Each number is 500 + 25 x the weight over its row's rms, rounded and kept within 0 to 999. Layers, rows and columns count from 0. Numbers have three digits each. The size before them is the row's rms in percent of the matrix's.

# layer 3 MLP down (transposed), 512x128, rms 0.142, rows 471-511, columns 0-63
107:480440514480527506464486477404477487501512517454495493497525498531513516538526485517481539489523532486518498476518496543481515530501522480469491493526499455491496482501502482501490576491510499
111:507534528496533515542541515461540463488473488510518491521491498512448498445504515512472474511522515481496477472499508490455492461518540512529500450473510496505491472496533495491499541491507493
113:497546450505515464535466466435529544517492508495506513465492470513500504490513502492519520522493500510479559518460476474510490512488517499477495506500492534514499463449461481523512453496501485
037:501498512506476501530527455511507522504485513458467463430506499535472511482518496542514531520505471491510497489524449482498552502495556513475501547506507470523517519490510516481491498523503551
108:488538439493483562501462507464502497511444498521484509522527516495516493487496532527504530493489542499511538474512479477518496501469540481497499506505504447520506501480543498489531471501511475
110:503514473492462492456485486426533499561506489470495454522521518528485491526475518525494556523487473464481517473475498479516475520480510488518499483491492530510447526524466496482481466538515516
101:492476519494469528505520513461490469518458499528492499512484493523450497516498469528555497505478447524487504513505482482521495488470543520483494521494517464540535495472493514501523476540502539
108:517474463515528475496468516403494485455463488512521540494517529474530461521491519466503485503475507490485514532518522518519488545463501524472489456442517472518505506545496501501494517456521474
115:497529448515482454511510519499497477497510519516492508517458480526583534531554511455524505539536521526479455516481476451514476484490484514489508508534482505537489501505523497514490516517503509
102:495516516491486510494496519480457500462508477506502472505503510483517497491490497494467535505529545472506537498503520499538448512478481506488504481473499491444520515532527524512529551472472519
118:501524501511516482523524490475508461496532477486508510471504494507485532480534521495500517550494472482511494520476484459506480473513504520496505491549493463494511514475551466539470586495526497
023:534517487525468517521488516502521540535459468534522478516514475474477515498466503485501477515502538491504530478522474456533548513497442487516492488510505465483496485516505530518496574486491481
109:485510495491486515460491524533463495474515481489472522486522493474487487481495521517533455487503502484501497525466522494479478480477520494496517469490502500500482507499498541504507466485480486
113:510500493510486494502490476504499506497513488542520494518500519485500455500511510527489519490465482529527518522502530478523481521529520530483494462539515490479518525531494523480479464436518532
107:480469477523474506468461443406467521494482489522509502462500531504517534506482506528522554469506500482502465484507481487528524484508514515516520543481461503481484517503476514493502546544498506
099:507476490492512528520533495460492457475530519518483469522468453558433474502502433511483517495508483530495522523500481490499512471513469490518493486511491500500480494474493489497503504469496514
105:493519479496488526484517550565508494506537466526524481528498543519483472441507521532520511470452531494470537486526511539529505496484469460499450500486484484466464555513502499524530452491467515
102:495515429471531497517470532453498515486495513504504506528538502485525458505491509491425500512535522484504479515492473471512509492494503471485518472468500491540495460490497511471543510470562484
109:480476545545464489462506472532498492556548486493463488503491463511505545525490445479539490471507500539492520530483491485475541495507492491464488492488489514483524464517468504493512524534448539
125:501488530477498528508535542424474480574515488494497476494495480519502498496494471501520509495511481456510443522505516554505530498506596537508492533516481518516510482534530468455500498507508506
109:484484470466467515481510503543522476517507480463466529470506492518493504469475511482497489489453512476494537499481478478535516493542450524495445502488537486522517464502465516514496464491524512
117:488496507486524519477498506476472493538434498483451480511491476499486531479457530502488475491521502488482496507474471466495516491495487503502521535506474459516498501520491491487515488519518469
109:482518505460516439484513505504488484537473483480492523516492480496479509485509494516490483509511476459457497530525534513509495497487563522482462520469529445526550508512500503496506435508487524
112:497481506484491493500531516433536472534483499503508495537484501520490503502475516533491486501505474488523573516487500514519501484477527495499491463467502507510483504496515456511487488522480524
109:507477487487486473498491501517466503544502465529477472534516492492526385543513517506478458529514507508478483470522499474497463467499502488459533491518523497500500494482493550517473505488510485
028:502482503502479510501507524538490479505517553498487516470507537501494497501513502514486524465531523491498547465496523565511486496514564483515514492504462493533471525523489528473499500504488548
026:521482471483485483522503500529496495532519493496507504534482490463467526485476523534501559483527461486503466486520476505461550491566492539546501534513497479522546488507493491471470557522514503
023:501480516500536521489503526469507488483499495502482481498518500518526517479464503529486504511551524514526519512486502489487504523446481509468490539450510459512485534519493530525504567495510530
112:485473468497527505464509449493494469529509556482479490443517515512491486506495471541486560475491541500533543518546464497510492549544510551485465502540504500491502510502476509505508524483438503
024:506522487464467503506499524499505526526516527558507456535480489485468509565489463489517550466475477499510499481484483501512513474529485523493531510474465473481522518529478485472447509491526506
111:495552531529498497519502508532482479511497476505502502493494460474502502484475502521509430471504498523490541482450468479501489504523555514514512495470504481519491486516469485484519440469463519
115:522521474528493485520497521455499533553516531511492506498494501526515552505498453485514513515454490472503540487511477480492523502484506496491521495495497453521500502503508496498507516524531496
096:494571539492533466498504510471468488478489484544521459515522515530496465464548537487516526491491521495503456500522514515512490499485500524494539474528525503477510475468495501493495531523503491
060:496510485505477501556437502490524480517498512484507477513479505486505489517509523551531465499480539502468499464506477508502482483478476464464497485515498509511547477490481512507503491499490537
105:469530501473478498485510488513516485543517465496480525494490541512540491516529481521488527492484481521528508487486500469492462532510489494500500536490456474506399478501511479500519513470490504
108:478535518468542459582508489446501495483477476490470535480495492511518528512467516506484543495499511487488497505496486491463506532534575529506464495484528506506446491507438465513491529506464522
105:480486515517454523512476514498472519505518468505471517511475515501523408493521510505493495508517493491497497507487534468507515461479473474463487536474515520532511491469495522502505499496492508
108:520507518493497478505513535471545489499471534499488469490518531509524519469481500515484452490560490533463491504538501496498463503517453560495482516511498491519502487494514497501486486474517521
103:500458500507496514499505490446557491476486506495528504568481476533460491468466473513520554507537503496507509507511483482504498495474505501474539484526500489528525499489472481529486491535522510
117:477526504501505454491453476456519538551485509470505488530482527539497520493473545490501494527516509546470547489489514478524481511528495506478523517524481484484491527465522524531491481532485497
112:474467492548463528499521504490513535531512483513486493504530490494515514500520524527489484526498510526455578455548454497492486464507526483485534471513491507542516483515503484519529470492477489
# layer 3 MLP up, 512x128, rms 0.185, rows 472-511, columns 0-63
107:520470486529459468490509457499490542483500511489506526471562487552566500540526500470490505492503485480472485527511471463529493495469481522522484520475493498488532481532473481525498511502503507
102:505516522521501460541489467495519529474481470486508538498541508479477516542538489498533559537488484511489505527513478533484502437516465533515509499496491497513479500453502474541462545527507498
028:492511496496541486537508497517505541505461498532526541450521493496501451547501476459526526542483527540487501536509534482508504467489499467495498511519525499497501515464504526476457530550496522
109:461541491517497461574482481525489489495546531486516496463502547507508487497459503483500517529510482475499461491489522508504541509450478473556511535477567486474505506466515496519545519496486524
116:491504516508512467493486536531502442487479512478470525497511548510496485478507507472482487486554497469525480504498467565521546452511459500535519484493496519523506467520496507550482496526496512
105:509539531474545482552492491527519510463521499492544521519495496462504484484495457506516524514501486543495481489517518483490491517536506461516526527506523529506492492496460504518488522473463481
111:477480514506514547501492506518536543489526476463500542512492539462503466472481479506466507508553479518562472502474553488466504460493454468469477491522536513503508470478505491514501489514516473
117:477487491508497553485533507521449479499516508475486479535486463452484485453516454534462475474494478519511471543485528533488496524501513500511540530515519505493476466497528504453527522500500492
101:477530489430492517513507495508477527495502557520515521478484489513498467512504510442483524489521547494486493503521495467497469509503461530493499464486454451500523511453500492512518484504486485
105:494498510476484479508555548508518505459465462517489519482517521479527465525539486488526534528497502522483492486538457521463470469524478497521479478517509487492458527448521487489499525494490492
013:477484512514509481490528504545547487476515532578523465446503527521482556498477534461519512488553452541488501477463491491494476529480515486524521484513513497516501536516451499476483482501470541
113:507522528486510518534495512516517560508498486435553505511467498472481459475494510508473508495469485499486486532487512483485521516503497510490509470481465441500516492535490521479485514490522477
118:504562542485522526527483517522521545486478488505528511481497496523521472468498450483497493450509473496473485497557495475457504504512506484505492510470478499551516481510495471503484520523526487
108:483477544519462473461565500511503523503518472500532479516489512531510517510481536535528510486494521512486484471538505501471529546471476502485491462469558505492524514523480523487507520474501472
097:460482469481509526487482526523473530518538510466515508523511544489485466482533496534540522506512516491504487526498555506479491495533469527541487528548509489541521509487511496483463490515486474
109:498465550528532464496500498509472485508482468500470480489523502468511497529550522479466498510522489478459496487456478515492535480511476481498499494518488441453541497496516505488472489499497470
101:449504500501490479489522489506501492490487443554510481452504499529510542507519527461559510530497517481461478521501484463488493512458515502527492518465522487494547502484493483469456532495516490
117:448479515485510446464509518531471501523497463454526520474483561506498527487514523506529480490539478481471473494480507507481563475510503525532480494531503497470492481516480465536510499530516468
106:475482499488506536489467519514475534510445506501489483485506442512492499547500484472515481528516485505441475498505525529534490538492503507459492489550497484547490503506546459461513523492546476
114:517498504459514480501490466509525467480503507472454501490491516495444511474462486476495511509548506524531463492510516484495489472496488496544499503494536487471483522489547514503478506503561563
115:474533530474495523481490536525525448472483456503486521513507465469529515511528490533541477470497478514531460460527544519498491501509468483479433549468503469536496508471492518485515522545488525
115:480472494502549478513432538516468506476486560492497473491536516504483491481490515492474502464528497499498471523536513537487518484504470491492543486487546539516463521481508515470460504498458467
112:530486526507472520493515487506502538445530495523475473527455470476489504501504510506530528451486501508511474459525490514499472518547484502504469508489532458504491527498514502538511513498554487
113:492493513493510509517506532514519494497503483491498475444474523526470537473487545483483486495510491469494488523485460505490488489483482498507464541469489450497535515475492526544488492528483553
017:524486494534525500519490489544466486524439496462524507462517498497489498533532507471515527503517518499441474527494490504485510526514490473565466472546453495477563521500515515524525501461507491
015:512446520464531501450527536525455511514464490507483523547527474502518490523528504501488490537503505519520473498500482498474542534491490533521481492481479494482497472528507507501506563525514498
015:494545455519500484530480515508487511491476505489480502514499522492472484499516500500495496540495506514481480496468537481489476518469512500461523494429504501475444536485427485497482516479528493
114:495517507495529493507485532502490487493497508488470497480541477469509456501478503494472522519485533469525491499507503505477439493561501503510462510511453497530479517479492443493526504514442467
013:506509512519531541460513492542455483471497524486520523465500472507445508520537499509478535512495499502522496553528482518499475540491511503510464457451478455483472476502499470440530513512511522
109:492480490525504467508477506514484463504536490461509483444547557448467509472501491499473486468497490497474472495505537513499537556453507497503515508545525485501501534490473529489521521495528510
108:513499489546509504547504435522469522528483537488438501495497509522507472510484545460525558497495488508491493507491499471466492489457481478504495522500529502514516468503514510568482493546473535
099:468489452509494541487522510541441484517462495540477532484471489447487529516471520490465508501519514520513481521518548527510519523482516493498495489461548492509471510524535479554482528478461485
050:525483491517513502516514530548463535526512502483530529485515503466505528478502490501472488463486502497441468519495550480504518570495525499492458485504489473507527496537496524494485456506524487
113:513489500498509497505493525520484493502494539487452472485496484492513513469503466511487463568495517514503511500559510499550486489511483498517539506519446455508489524514511479497532518484500529
117:507470520510488508537456531519514528495524502518550500444498490513487523496529514500490492461514457496473471503491519484563503561483443497464505502519508506506474520513483554517526543469482497
112:475463464499491477549495516503488476514477501523521503488491472465481472496542501475437518487509470500440454471483520487482491488505464488498510492482559548485508521510515502545493487518545474
114:485472484505483516511518478535506468485552510470470541476523495490531498485478493498512492479499471535559495502519525479492485529527459489513536485487473498553474516502502530483515495528554443
100:527501513501518478505544478510495489492478474521478519480545475483461497485496492465490519531485524478534504516509509490512534496500502425489501529498487488470479487518498481527486532516531499
114:496497484528504518478483506520489503511566474490524537492545470454502535535498474521495468489524492506499488482485491478492530550481492543507528487509503485506493522533533492516497499458547466
100:490487524486509504491520534511523518484465465550498501490498534469484540529530439505488527478505498500458482507513515507462512526516503483494458474492485487513494464495483502470447502513544512